Weights of a small GPT-style language model, trained from scratch on English Wikipedia.
Size: width 768, 9 heads of 128 (3 for keys and values), MLP 3072 SwiGLU, vocabulary 8192.
Architecture: RMSNorm before each block, no biases in attention or MLP, normalized queries and keys.
Training: 1016M tokens, 7752 steps.
Each number is 200 + 40 x the weight over its row's rms, rounded and kept within 0 to 999. Layers, rows and columns count from 0. The size before them is the row's rms in percent of the matrix's.

# o: layer 2 attention output (transposed), 1152x768, rms 0.0232, rows 486-503,614-631,741-758, columns 480-575
# v: layer 2 attention value, 384x768, rms 0.0249, rows 230-247, columns 480-575
o741,097,210,177,197,203,178,156,172,189,142,217,200,239,167,195,125,263,167,198,106,176,222,200,156,305,252,177,250,206,208,229,156,194,228,165,152,144,224,213,218,174,209,221,130,198,226,216,157,223,233,203,216,189,149,257,194,191,239,175,234,225,237,177,186,266,145,77,187,187,251,296,201,180,248,186,212,164,192,212,252,157,215,172,157,210,106,200,210,218,131,238,207,184,266,199,239,184
v230,095,183,140,235,206,174,255,232,158,201,122,149,180,264,183,159,140,269,192,186,202,178,225,276,195,221,174,202,251,167,222,165,201,222,142,197,289,215,156,106,193,155,188,210,229,235,180,138,168,155,146,198,230,247,176,159,160,239,208,206,277,227,207,211,167,205,183,251,209,171,236,284,184,162,181,198,201,152,183,199,197,225,239,235,185,191,191,172,245,166,206,152,264,158,228,201,210
o486,091,243,189,240,201,205,200,228,217,229,241,198,209,193,198,225,178,202,194,201,181,174,266,188,213,96,152,173,219,216,112,204,170,280,150,243,235,277,150,218,213,223,254,190,213,184,172,138,94,143,333,212,296,250,214,217,214,274,246,261,126,229,160,181,232,177,233,198,260,213,237,164,216,220,176,208,248,156,240,212,207,239,216,154,297,235,236,259,184,187,223,276,188,187,242,209,198
o614,098,205,170,206,212,216,162,197,206,235,231,220,201,154,162,183,162,203,215,207,190,123,284,193,192,85,152,206,210,226,80,218,175,258,152,243,187,277,190,247,213,219,250,235,204,173,181,127,99,121,377,198,275,218,184,164,194,278,213,264,167,229,166,187,245,153,254,174,260,216,213,163,241,225,176,211,235,210,249,207,248,243,245,158,327,154,233,212,222,201,228,287,188,226,206,237,164
o742,093,216,160,181,210,205,154,211,217,235,217,216,195,153,210,200,217,174,220,184,159,207,250,167,208,137,132,224,202,220,123,200,207,261,139,247,205,255,186,265,213,207,252,250,191,162,211,124,143,124,315,191,262,225,225,160,192,224,224,238,182,272,186,205,239,129,206,222,250,263,174,155,337,201,183,228,236,161,223,243,216,268,268,212,292,203,260,199,261,207,214,298,216,256,231,193,190
v231,099,262,235,204,213,141,168,249,190,249,280,196,166,237,149,157,204,150,203,248,265,243,176,156,148,233,180,220,209,184,213,250,179,199,190,170,148,155,286,245,165,162,203,183,159,227,214,258,251,199,274,198,193,188,223,219,219,244,211,198,261,235,155,251,238,226,138,211,238,258,270,262,90,273,135,208,232,193,227,209,206,171,198,177,202,212,192,262,226,113,199,221,145,152,246,207,191
o487,097,226,228,199,266,173,215,239,199,243,269,128,205,191,187,216,200,197,187,191,199,157,232,158,211,176,189,164,195,198,284,202,252,202,108,230,195,215,148,239,160,204,207,191,211,245,243,252,203,276,168,245,177,197,189,193,165,166,175,184,186,180,222,222,188,213,214,217,209,257,214,244,194,241,190,217,195,255,168,193,231,190,183,201,200,240,173,169,167,258,168,247,206,128,191,297,192
o615,109,208,242,205,263,155,228,221,190,211,254,180,215,174,189,213,201,196,224,196,190,178,235,155,238,160,181,137,205,175,262,207,206,195,127,224,219,211,152,222,180,210,213,212,202,235,211,213,204,280,110,212,169,199,199,192,186,205,184,185,153,182,177,202,199,209,236,208,216,244,232,214,182,215,181,205,191,242,141,188,243,191,182,199,218,242,167,175,163,266,152,212,227,142,208,304,172
o743,099,229,246,220,262,189,240,221,183,189,253,189,210,174,212,194,206,222,183,205,176,170,199,192,200,146,197,150,221,150,257,194,200,229,143,226,216,189,143,223,166,198,226,182,170,231,235,189,238,297,120,199,184,194,180,183,189,220,203,160,182,208,161,209,199,215,195,217,240,243,242,244,166,173,195,262,230,243,159,183,244,213,184,223,228,195,167,153,161,218,199,205,224,141,206,290,203
v232,107,200,179,197,249,197,145,131,215,185,211,181,190,278,209,174,217,265,186,132,190,238,171,160,204,177,179,234,196,250,237,225,163,214,168,189,195,228,148,174,213,241,169,262,195,170,192,267,220,208,227,139,182,190,138,159,238,252,208,273,170,224,138,136,211,187,202,186,178,256,154,187,221,215,204,176,201,251,168,172,173,211,226,119,173,99,297,317,225,246,130,224,251,128,228,158,208
o488,105,183,253,205,203,158,158,186,224,205,198,235,154,220,233,217,173,202,197,236,211,207,216,193,140,221,178,140,183,208,227,179,213,185,219,135,173,217,212,292,186,170,229,188,174,255,223,180,145,147,191,181,206,160,227,246,201,188,153,252,204,193,202,198,160,133,161,162,192,241,236,206,180,222,225,198,226,236,190,233,144,180,112,209,190,201,146,262,275,139,178,109,214,213,191,259,215
o616,110,185,230,201,180,147,150,182,267,212,192,213,169,226,241,213,192,202,218,235,205,219,202,186,128,214,168,101,207,196,253,216,182,177,224,123,187,242,197,265,188,207,231,216,198,279,194,177,165,172,161,169,172,189,192,235,205,185,150,251,135,175,207,224,132,132,197,163,169,222,246,202,183,207,195,231,224,262,178,249,145,194,128,215,181,254,137,253,222,160,192,120,207,177,197,230,216
o744,102,162,255,236,159,134,180,211,226,181,194,218,195,230,263,233,208,184,204,228,205,185,182,196,121,202,154,97,227,222,231,170,207,208,238,131,174,208,189,255,187,230,232,205,181,240,189,185,148,165,184,195,194,192,191,252,182,180,209,234,141,202,252,156,105,145,239,196,234,251,240,186,203,251,219,225,228,258,187,231,144,195,109,226,202,256,159,240,230,172,202,121,226,193,174,280,243
v233,106,138,192,214,174,240,216,129,227,223,195,160,213,222,168,245,196,226,263,150,199,174,226,162,245,198,206,253,178,184,197,205,153,179,206,251,238,142,182,111,240,210,272,182,175,181,233,239,203,152,179,221,163,221,121,255,174,221,138,210,203,246,201,232,194,128,216,261,263,182,190,174,201,148,225,178,180,234,112,230,229,135,199,164,205,163,202,198,218,211,154,171,218,233,139,179,202
o489,111,224,209,241,139,211,153,199,254,155,178,184,214,176,203,234,212,232,196,257,174,202,259,190,198,253,237,207,202,224,207,193,192,208,216,197,279,182,239,202,267,228,233,187,206,232,205,191,144,102,160,230,115,191,198,232,183,266,196,166,250,200,126,212,194,192,220,195,230,182,253,173,198,187,189,174,156,208,184,205,339,214,187,176,193,184,213,226,220,158,233,220,232,197,196,199,145
o617,113,221,179,233,136,206,194,195,238,175,181,180,240,182,214,250,207,183,201,270,171,236,239,154,179,220,240,172,197,207,247,191,184,235,204,242,271,206,248,223,250,223,243,184,205,267,235,191,153,136,142,194,143,179,184,246,162,257,198,147,234,190,131,221,187,190,223,188,220,171,243,207,179,203,181,195,187,187,181,182,265,231,141,148,179,238,243,204,209,152,222,187,204,167,174,179,156
o745,094,232,211,196,157,182,161,189,241,176,129,148,230,220,188,213,195,192,200,296,199,224,270,185,185,257,233,189,182,257,186,179,241,168,239,207,255,213,252,218,278,231,242,220,216,245,216,212,131,188,139,204,109,213,215,248,170,238,201,175,248,186,148,214,254,199,239,234,227,169,250,187,168,192,192,151,185,226,158,224,305,234,205,175,231,232,193,204,182,163,223,180,178,172,144,179,144
v234,105,167,180,246,219,254,242,174,147,179,213,204,137,220,255,256,187,165,139,209,204,244,149,232,177,137,294,188,222,201,212,139,192,169,209,296,194,191,219,123,252,309,296,174,140,184,233,226,222,244,225,157,234,227,190,181,189,223,155,205,206,212,201,260,138,180,218,243,186,186,207,130,252,261,192,182,220,174,245,257,198,211,131,174,254,166,160,191,172,229,212,247,211,209,173,226,233
o490,106,226,192,206,156,209,166,138,210,202,173,210,145,170,215,192,217,265,189,214,206,160,165,205,157,179,254,134,207,190,217,178,223,174,170,223,233,222,225,183,248,181,185,262,186,184,131,251,186,140,231,242,185,232,230,215,242,222,235,210,209,123,187,186,286,231,225,215,224,239,144,165,249,116,176,191,209,193,183,200,226,229,223,205,243,191,261,211,201,226,206,228,244,203,165,180,250
o618,107,241,181,205,193,226,196,134,234,207,182,218,151,198,182,200,180,229,197,234,200,186,146,200,133,172,237,136,198,180,186,184,208,150,159,235,242,214,233,185,253,146,175,232,183,206,175,215,189,204,252,224,203,241,220,209,234,231,253,177,236,120,214,188,279,248,214,201,248,218,173,204,243,103,196,199,178,171,195,167,176,223,182,200,252,194,252,214,201,213,189,179,239,211,162,167,282
o746,101,226,170,221,190,202,157,92,241,203,197,270,207,201,193,221,216,224,167,259,202,172,190,181,148,251,226,149,169,200,165,222,196,129,212,209,260,222,264,184,271,157,145,293,197,220,158,234,174,226,220,208,155,232,226,210,260,260,249,187,226,99,186,214,245,274,255,219,216,280,105,179,201,119,206,175,170,205,186,165,213,213,233,180,253,205,180,244,222,248,189,216,229,172,173,119,247
v235,106,375,122,154,180,281,150,188,211,188,162,187,202,178,212,232,213,233,266,146,217,178,159,149,211,182,167,233,235,144,187,279,164,145,117,197,264,183,223,198,159,167,223,129,171,225,253,230,228,157,227,172,132,212,169,219,192,228,146,170,230,260,227,210,176,305,198,207,169,174,266,195,151,227,232,170,249,246,216,219,190,177,134,249,189,268,226,206,240,201,137,206,212,166,172,159,214
o491,096,207,245,229,222,218,174,202,215,204,201,195,208,181,211,190,256,249,191,168,202,238,286,194,169,219,147,222,240,180,259,193,144,189,138,230,223,113,261,214,207,183,156,275,194,197,251,219,195,202,279,186,170,192,220,198,164,245,170,160,282,171,145,210,226,217,255,208,184,148,173,262,247,195,215,123,204,230,198,191,158,195,225,169,201,207,146,257,148,195,160,191,150,189,215,231,194
o619,110,185,237,204,208,239,223,237,233,205,193,225,189,196,257,189,287,299,223,199,206,247,290,199,159,225,164,230,250,141,236,209,169,228,186,216,195,119,281,210,185,170,179,271,220,196,207,229,154,182,280,175,154,199,223,213,175,247,166,154,251,137,175,223,221,219,255,213,142,187,183,234,227,237,221,139,194,211,207,215,153,206,235,186,213,228,175,245,65,179,159,189,177,174,229,220,221
o747,093,230,276,199,214,242,190,244,188,212,207,182,225,193,200,212,231,267,181,172,243,241,283,176,161,215,176,198,271,139,277,222,185,175,147,222,181,115,265,163,212,226,190,257,209,186,223,248,148,208,220,214,166,188,180,174,139,228,200,155,251,113,186,193,201,199,252,210,151,187,188,226,195,216,224,133,197,207,172,166,169,183,274,218,193,189,174,209,115,213,166,160,225,174,241,215,267
v236,101,183,223,186,130,133,166,152,181,206,168,203,213,162,199,239,245,195,212,227,217,166,178,115,108,206,130,273,204,131,193,165,231,140,219,165,208,237,209,213,203,166,230,279,239,267,236,231,195,181,184,193,237,233,248,188,208,184,194,220,226,210,210,205,230,170,279,195,215,260,162,202,152,214,140,208,228,236,174,184,234,165,246,200,179,216,165,288,237,227,139,262,215,223,215,118,161
o492,104,153,197,217,204,172,278,220,217,222,237,161,190,215,223,214,274,197,219,195,204,174,223,177,240,222,183,178,183,296,254,185,194,199,210,160,243,188,249,220,152,221,279,122,171,210,275,202,225,259,208,198,216,177,241,225,169,176,214,167,240,168,273,226,161,249,202,197,197,201,288,191,211,198,190,183,200,193,301,241,208,231,199,298,199,200,177,171,188,142,200,91,238,180,175,247,163
o620,103,141,213,195,211,157,260,196,213,235,234,172,199,188,222,248,263,196,237,184,207,190,217,193,236,217,177,193,189,296,242,186,188,198,194,165,255,168,254,180,188,199,264,111,160,226,219,221,246,253,214,220,225,207,242,251,187,179,193,172,221,172,239,200,167,235,200,168,211,206,282,212,204,210,195,178,190,180,289,268,228,245,202,323,200,203,193,157,180,152,229,118,263,176,181,238,155
o748,104,138,214,209,208,187,266,206,211,268,245,137,196,229,163,201,213,197,200,214,212,253,216,228,198,208,151,196,222,244,263,189,194,221,182,182,249,212,187,196,164,239,255,98,211,198,260,238,237,238,229,204,296,209,194,221,161,170,140,167,214,206,218,227,197,199,166,203,215,181,273,224,162,183,210,137,195,224,284,232,236,230,224,281,185,180,209,174,159,121,170,100,206,179,179,261,175
v237,102,219,262,215,187,222,140,131,236,212,250,280,197,241,141,240,173,203,242,147,191,259,160,152,254,236,184,177,176,128,149,169,213,158,257,139,206,231,211,153,171,160,222,220,137,231,258,243,243,151,183,215,232,131,202,171,187,181,213,161,169,240,173,240,145,184,144,194,199,353,208,228,236,207,188,187,173,255,149,187,171,193,207,173,173,198,233,250,240,163,222,133,203,196,155,208,190
o493,100,166,245,190,157,239,245,174,179,204,221,143,150,195,194,228,231,184,192,267,186,241,201,188,208,166,219,216,215,242,243,201,227,148,196,214,202,202,143,212,175,231,223,278,159,251,233,200,131,263,125,204,176,262,180,171,162,183,205,186,197,204,180,265,166,242,196,197,196,163,143,239,190,264,193,226,243,232,200,127,138,289,191,139,222,201,230,233,190,113,260,215,198,183,223,192,242
o621,111,156,233,212,165,238,228,177,186,216,197,143,162,207,193,219,199,211,212,251,210,235,180,174,215,178,226,201,205,223,249,202,232,190,214,195,209,172,165,213,180,247,220,239,163,243,217,188,172,256,119,182,175,249,188,197,180,193,193,193,192,213,189,259,148,230,183,200,212,158,148,246,178,235,179,240,236,249,182,149,105,258,214,183,214,177,228,226,186,141,257,240,220,199,213,178,272
o749,095,156,228,228,175,211,235,201,198,201,211,158,170,166,185,198,239,159,207,235,180,227,203,177,231,176,228,198,210,238,222,169,204,188,188,190,226,196,157,221,189,212,212,257,145,229,206,219,148,249,128,194,176,242,179,218,196,174,204,183,197,204,169,276,203,247,244,250,232,175,154,203,208,253,198,222,243,215,220,152,69,250,215,207,235,191,228,224,182,141,235,232,192,167,241,165,287
v238,104,178,217,179,205,191,230,221,236,160,163,221,198,225,264,198,126,156,302,137,205,192,173,195,142,186,112,261,267,218,144,244,174,223,202,199,217,222,94,176,205,183,205,230,198,229,197,151,177,158,191,173,242,210,165,219,223,241,181,195,130,209,159,244,149,184,217,227,142,199,174,230,117,219,245,207,166,214,126,129,195,247,287,247,180,134,170,221,186,218,90,194,222,206,167,169,244
o494,104,185,228,208,179,254,170,142,165,163,217,213,220,227,172,229,290,176,204,147,161,186,161,190,227,197,176,168,234,210,250,207,149,179,186,199,251,243,236,209,152,204,239,145,230,189,223,226,197,192,171,156,237,148,195,229,231,262,199,189,179,232,196,214,141,176,190,178,181,159,228,229,230,259,231,221,213,170,207,218,216,119,154,163,184,247,183,186,111,168,223,231,247,205,204,217,211
o622,109,183,251,205,161,255,139,179,182,173,210,205,199,182,152,262,274,210,233,180,170,194,187,202,204,172,156,138,228,210,197,205,148,215,182,207,224,219,210,237,160,232,269,189,224,186,221,223,198,153,163,136,191,143,197,215,219,262,203,205,151,232,212,202,141,164,225,168,121,168,189,213,217,221,210,226,213,215,223,256,222,137,178,131,176,258,187,185,138,187,230,212,237,214,188,186,192
o750,097,167,275,170,190,197,157,173,163,189,189,194,207,159,190,235,262,216,234,169,195,179,161,214,258,192,160,137,232,199,220,193,145,198,177,204,200,243,217,206,151,267,269,188,248,202,205,243,157,148,130,137,193,173,196,214,199,242,181,240,133,215,194,181,162,190,210,207,167,140,204,207,236,248,193,194,202,198,161,279,228,160,208,203,190,263,217,210,173,214,218,257,229,196,176,195,194
v239,106,192,194,246,204,143,242,210,242,181,193,224,189,179,223,162,233,201,189,229,167,142,207,226,210,153,211,242,211,186,273,301,175,207,151,186,223,196,132,245,258,169,199,194,193,224,182,139,218,186,210,142,169,138,196,279,211,263,168,244,216,235,105,245,135,191,185,126,153,178,183,160,150,231,179,218,214,173,183,201,216,224,186,264,176,265,152,205,199,232,166,209,163,234,183,244,193
o495,109,191,235,209,148,213,200,184,185,237,223,190,214,221,180,173,337,144,197,212,199,158,214,222,76,145,218,134,171,146,213,226,242,190,145,244,262,201,197,101,182,186,142,216,170,103,266,181,227,235,273,134,191,181,184,184,255,247,246,166,113,148,212,154,197,174,185,180,190,159,230,198,287,247,215,209,191,220,175,209,170,158,236,230,223,208,183,129,205,234,163,199,164,175,223,173,241
o623,105,206,219,218,138,224,192,202,204,254,229,181,223,177,191,199,313,110,220,201,188,158,254,206,125,161,217,154,165,156,207,210,234,206,165,285,254,181,196,100,194,205,175,207,163,140,252,156,186,260,230,178,185,192,197,243,288,229,259,203,89,159,203,157,228,189,235,199,206,170,241,181,263,236,220,195,210,198,165,204,186,177,235,204,224,247,201,182,209,206,173,166,137,190,240,188,253
o751,101,171,218,206,163,251,233,197,179,261,268,179,221,215,193,205,313,163,135,208,191,164,200,255,161,116,251,133,185,170,177,211,287,220,169,234,205,176,183,152,183,200,197,199,167,122,242,164,194,262,257,144,242,242,169,207,267,231,233,164,103,183,218,159,192,180,228,179,185,147,226,216,247,247,232,196,219,225,200,219,184,143,264,207,196,242,196,226,163,240,216,167,133,183,221,146,235
v240,103,218,141,192,164,214,170,163,193,163,208,215,223,243,192,265,225,163,225,181,197,222,198,198,204,160,170,241,291,141,215,189,247,173,225,173,245,237,213,267,139,93,195,275,251,218,177,115,168,145,179,217,192,184,202,132,202,157,194,170,234,208,255,144,240,166,218,180,192,279,195,208,201,235,132,167,224,189,203,233,226,216,202,194,147,278,214,267,175,178,157,102,292,123,213,190,188
o496,089,219,199,177,166,191,255,206,240,215,270,198,229,174,223,196,223,209,213,103,217,192,253,225,223,179,205,259,220,263,198,218,202,164,191,170,222,195,148,303,198,280,212,198,215,156,229,152,123,204,248,269,249,227,215,207,124,210,196,280,260,162,194,225,162,190,284,197,210,215,257,197,170,166,140,173,197,190,198,210,266,206,216,186,237,162,180,234,165,152,163,136,193,215,176,228,170
o624,113,197,204,181,183,207,231,188,229,207,250,230,208,190,215,165,213,218,238,134,188,170,252,208,183,178,154,268,217,238,174,220,205,198,185,199,200,212,157,269,197,215,218,227,215,145,231,168,139,215,320,284,232,219,204,179,131,206,202,258,257,163,210,230,174,148,291,175,209,213,235,206,193,194,183,205,205,187,221,240,265,225,192,193,220,158,188,202,165,165,166,146,198,176,148,239,144
o752,094,223,191,166,205,194,228,216,202,211,245,209,200,173,216,192,170,194,228,89,224,237,206,242,192,190,158,257,247,241,184,213,223,191,171,171,223,210,157,270,204,252,181,227,239,146,223,161,155,221,296,242,259,216,203,187,134,185,191,265,248,152,208,239,193,171,246,204,210,191,223,219,175,194,184,174,221,179,190,197,343,261,196,172,197,121,202,208,188,174,158,161,181,228,158,226,150
v241,106,234,197,170,180,174,215,237,198,191,193,151,197,221,204,187,200,205,169,180,217,148,223,116,148,204,187,207,217,216,161,203,201,185,227,223,163,252,209,165,94,189,176,183,224,215,264,157,154,242,202,216,167,213,196,216,221,209,131,153,220,167,257,240,177,175,204,231,148,180,137,187,227,302,234,212,249,109,236,111,183,173,217,212,220,247,297,153,127,239,238,246,186,181,195,139,183
o497,100,256,237,272,222,206,212,225,229,229,207,174,175,179,163,195,284,234,151,163,234,185,200,169,191,285,190,199,236,177,194,149,201,209,179,138,177,149,272,180,153,274,175,236,226,200,212,250,237,210,233,332,235,211,148,188,210,164,184,140,223,194,235,179,158,191,201,197,181,184,210,185,245,190,116,281,158,204,199,195,214,210,193,300,201,241,163,160,191,206,182,199,178,249,219,150,183
o625,114,245,263,261,232,162,180,168,223,218,249,209,196,163,147,205,251,167,145,174,181,189,220,165,233,238,184,211,225,188,184,174,165,211,159,191,193,179,226,192,191,230,210,268,193,230,206,224,249,232,215,281,238,185,171,161,175,176,200,162,231,201,201,165,177,185,221,174,215,221,220,190,235,178,129,270,175,162,203,162,258,235,127,268,220,207,169,144,235,228,181,155,152,202,239,176,134
o753,098,263,264,254,204,153,218,204,228,257,223,216,192,196,155,159,204,186,170,178,208,169,189,205,206,247,216,210,234,164,225,223,168,234,178,151,191,161,237,175,161,270,199,285,210,218,179,232,253,248,225,238,222,189,197,177,157,149,181,157,222,190,240,197,156,219,163,227,199,220,219,176,192,167,124,245,159,177,169,194,227,158,145,227,206,199,112,98,173,212,168,186,192,156,246,148,140
v242,100,160,238,235,179,217,179,195,206,118,249,239,211,155,180,199,135,207,206,257,207,162,215,165,268,262,231,249,245,212,189,114,226,201,261,157,125,179,220,138,147,206,252,192,234,211,118,238,198,233,185,165,289,223,193,166,168,153,193,203,172,214,154,208,191,211,175,237,183,168,250,117,241,247,179,189,197,200,183,191,205,159,199,202,214,219,169,197,237,165,248,183,187,127,220,195,213
o498,093,219,227,176,205,240,194,191,164,176,218,197,162,181,228,222,203,162,161,241,159,214,229,225,196,140,198,190,190,181,225,189,170,217,167,191,213,191,206,244,153,154,205,230,280,196,215,258,193,176,103,154,170,162,142,216,170,166,212,235,210,231,189,175,214,268,259,192,221,161,110,244,209,228,167,210,241,224,211,201,278,247,145,142,215,153,248,172,233,214,252,234,113,194,249,239,194
o626,116,214,234,171,223,245,164,176,187,196,237,206,178,173,213,205,183,138,177,220,136,204,248,219,175,143,159,191,192,171,205,204,180,219,175,216,201,195,169,217,198,168,214,255,250,180,198,255,183,166,132,156,139,171,156,177,184,203,211,245,195,244,176,189,209,238,248,176,202,190,151,228,223,221,173,217,237,204,221,204,257,242,134,138,248,172,232,184,249,215,203,203,131,187,230,240,191
o754,100,212,256,176,216,214,179,210,162,169,233,218,207,147,216,197,184,138,197,234,152,243,221,195,184,169,156,190,189,176,221,205,141,209,169,175,216,188,211,231,179,194,187,280,253,212,202,258,191,190,123,168,128,159,151,189,204,173,172,244,204,221,176,186,225,265,235,194,189,157,129,233,193,211,150,221,245,214,177,226,330,245,195,150,212,158,208,174,239,193,205,236,117,196,226,201,153
v243,107,258,192,148,242,242,185,188,176,254,161,132,196,279,226,186,168,228,190,144,191,211,224,210,211,138,219,182,153,141,264,195,196,111,203,195,174,192,145,162,207,253,158,177,202,138,131,142,186,258,187,212,140,201,198,123,154,162,197,221,174,205,212,175,163,221,197,147,156,203,244,125,205,182,288,188,202,212,187,164,208,175,225,179,219,140,245,215,171,195,206,248,242,199,142,224,240
o499,108,211,210,204,241,199,158,157,183,191,182,195,185,196,175,204,141,298,204,214,195,211,194,173,183,157,187,238,189,127,197,197,220,212,217,244,141,276,185,222,232,230,203,244,227,208,164,192,242,199,5,268,155,223,144,197,222,232,225,201,137,223,194,187,225,127,157,206,198,175,260,157,174,242,197,215,232,244,190,214,163,173,173,149,280,183,216,217,206,217,238,250,146,211,186,239,255
o627,107,187,200,197,249,189,161,141,208,175,187,240,175,185,164,198,154,297,218,202,202,180,197,167,205,119,192,215,216,138,169,209,183,203,228,273,142,296,175,226,246,245,203,249,232,201,143,181,214,208,0,223,174,227,154,174,204,223,206,191,150,234,194,212,217,132,206,200,209,180,263,153,155,220,175,213,223,232,190,169,183,186,145,136,316,193,185,228,203,222,226,235,152,183,226,242,242
o755,104,209,196,172,229,177,130,179,173,164,142,195,222,200,194,205,247,241,214,178,221,167,188,108,204,145,180,212,194,129,159,214,173,216,214,228,158,235,185,253,239,234,233,224,203,213,149,119,210,202,30,251,149,246,183,182,220,221,245,155,152,291,199,180,194,138,216,202,218,165,241,139,191,209,187,215,200,208,206,217,148,136,138,156,343,210,203,226,212,217,246,223,179,145,192,274,217
v244,102,190,186,173,208,241,254,114,285,213,228,222,123,260,265,170,225,170,233,114,228,220,234,155,174,211,233,241,181,233,142,211,206,217,263,171,260,198,156,162,99,158,160,142,192,170,252,165,228,158,263,228,192,184,183,161,173,239,196,110,93,241,187,191,135,207,223,196,258,263,231,190,260,289,207,176,105,179,201,222,164,279,170,183,273,207,228,152,227,209,209,127,203,118,268,204,199
o500,105,211,153,212,224,226,211,212,218,221,215,270,162,182,201,191,180,190,162,235,206,232,212,143,237,257,200,167,148,190,206,211,209,207,155,184,143,197,110,197,182,228,107,234,174,184,244,173,162,159,219,231,187,273,199,215,197,179,184,172,184,235,196,233,136,169,235,200,252,259,155,196,201,242,226,205,276,222,212,199,157,232,180,113,234,230,208,195,174,252,222,161,146,208,203,241,248
o628,108,219,154,225,215,228,227,217,208,208,206,266,184,211,207,189,186,209,190,256,217,191,258,155,201,264,182,163,130,199,202,205,197,220,205,170,145,227,127,215,208,239,164,248,168,163,238,181,175,150,193,226,187,249,178,208,206,204,189,176,195,237,175,249,173,132,209,183,237,273,163,178,212,207,207,197,243,251,175,257,151,189,180,81,242,233,188,214,165,223,227,135,168,204,213,223,270
o756,100,277,195,220,229,194,167,237,221,170,234,250,166,189,192,200,150,160,201,208,209,201,232,180,171,226,231,149,153,182,216,161,242,207,152,191,127,231,172,184,155,197,182,259,197,154,233,181,138,174,189,252,147,266,170,185,230,147,208,154,216,230,206,216,203,120,235,164,209,238,202,213,230,239,221,214,260,215,181,195,121,224,180,114,212,233,149,185,170,248,276,121,246,240,271,190,287
v245,090,229,172,139,250,186,214,251,219,208,157,208,139,288,130,155,226,128,220,224,204,254,217,287,106,250,231,255,190,209,238,204,162,256,263,187,237,219,162,181,242,192,194,244,209,174,125,211,210,199,195,244,247,220,213,234,195,157,207,227,185,172,220,155,168,187,221,201,230,157,198,169,244,215,249,208,182,178,255,143,193,232,246,216,167,175,150,263,187,209,192,183,170,176,192,220,211
o501,090,193,207,201,232,235,232,173,184,203,232,198,221,175,221,223,288,135,180,148,216,184,153,248,205,223,128,231,250,238,219,213,205,198,170,229,203,232,199,177,199,262,196,201,187,195,195,192,232,193,178,254,231,264,219,184,197,190,225,126,149,221,236,203,196,146,156,214,217,198,239,185,178,202,193,215,292,273,216,238,198,261,208,230,201,229,291,214,254,213,254,172,226,158,216,149,218
o629,099,150,219,188,238,226,194,161,169,205,255,233,194,141,209,191,215,145,198,132,178,199,202,229,214,191,105,228,227,286,192,220,192,222,159,243,211,255,166,174,209,257,241,230,170,183,202,159,263,209,174,233,241,241,213,204,180,204,217,159,180,254,236,192,186,116,204,213,258,207,225,218,178,196,174,213,289,265,226,215,195,274,175,207,223,188,297,226,256,238,245,193,238,173,229,180,210
o757,091,190,182,198,192,152,199,166,207,222,225,235,195,152,190,188,221,156,174,153,221,228,187,229,165,224,156,265,250,243,220,208,192,217,193,246,213,261,133,223,192,233,212,242,206,220,212,176,288,230,209,182,203,189,236,209,156,142,212,181,202,271,244,236,241,125,175,274,237,155,238,232,172,186,194,181,265,277,187,240,162,300,204,211,225,142,276,201,191,158,261,164,200,188,246,154,209
v246,096,204,204,260,220,148,192,252,229,213,222,212,210,222,220,166,152,167,155,217,198,166,147,127,136,202,238,172,200,171,249,152,170,251,258,246,158,135,252,205,176,264,277,178,200,163,302,251,209,121,167,224,219,201,274,222,230,212,187,229,188,234,218,212,215,238,166,219,183,237,196,196,255,240,197,190,209,124,215,198,188,238,176,196,254,178,259,181,182,214,152,174,180,202,217,179,203
o502,101,211,220,206,228,145,127,211,185,197,205,176,207,188,263,212,186,184,167,143,198,240,180,131,237,173,208,110,208,231,166,201,237,250,231,212,164,223,186,226,155,174,174,172,167,193,233,190,117,206,286,178,206,197,296,235,203,150,226,283,219,169,216,181,175,171,197,222,209,264,143,160,199,177,202,185,249,199,161,227,97,254,179,194,253,230,194,263,116,243,215,201,234,218,215,231,283
o630,102,237,250,228,219,174,120,192,211,154,192,176,207,190,241,189,188,210,210,203,194,236,222,167,216,185,178,118,225,198,138,224,207,212,239,171,162,220,206,216,173,185,174,216,170,161,232,171,152,217,294,180,186,202,279,198,214,220,257,262,204,180,219,200,180,191,195,192,198,243,165,169,209,157,202,197,204,237,157,241,152,235,202,187,234,236,157,253,121,238,220,160,248,193,221,219,262
o758,100,211,243,244,229,161,123,187,205,149,221,224,234,159,202,225,184,208,191,169,201,251,206,196,236,184,201,102,218,192,155,246,192,224,239,161,214,210,206,235,164,156,144,234,197,194,261,242,92,204,281,187,167,198,235,194,215,215,283,196,201,179,216,181,145,219,188,198,194,232,164,182,179,206,202,213,206,208,191,188,208,221,184,203,168,199,162,254,199,258,235,214,244,201,222,195,273
v247,096,230,183,269,205,208,211,242,185,250,190,174,256,189,186,170,195,192,200,212,257,151,194,257,215,222,248,147,232,203,167,200,95,193,246,137,144,243,255,190,232,224,220,200,256,228,170,224,160,230,203,160,222,180,157,159,207,230,225,195,289,184,163,208,221,205,230,119,202,186,157,220,147,221,240,255,204,212,259,137,174,192,170,240,189,232,169,153,145,126,220,261,276,203,224,151,238
o503,093,210,194,180,218,189,192,210,197,253,181,131,277,185,148,154,144,239,201,220,230,190,204,195,221,220,177,246,223,126,186,225,209,237,243,232,225,194,264,136,238,202,231,203,243,179,211,231,259,211,247,172,198,145,218,133,184,214,221,214,215,244,133,165,191,162,225,161,195,208,245,272,190,136,237,165,216,169,165,238,161,111,240,138,207,165,135,204,174,177,110,246,175,185,267,214,220
o631,105,212,187,172,199,219,173,229,238,231,194,165,227,168,190,179,208,274,191,188,221,162,259,204,209,207,143,263,254,99,176,242,196,239,236,215,187,226,275,155,190,202,261,234,266,165,200,234,231,187,234,206,154,109,211,124,197,190,200,231,218,209,163,167,219,161,243,168,140,215,243,206,216,185,262,189,225,185,155,272,201,105,261,142,203,164,111,195,188,182,158,242,180,183,252,218,185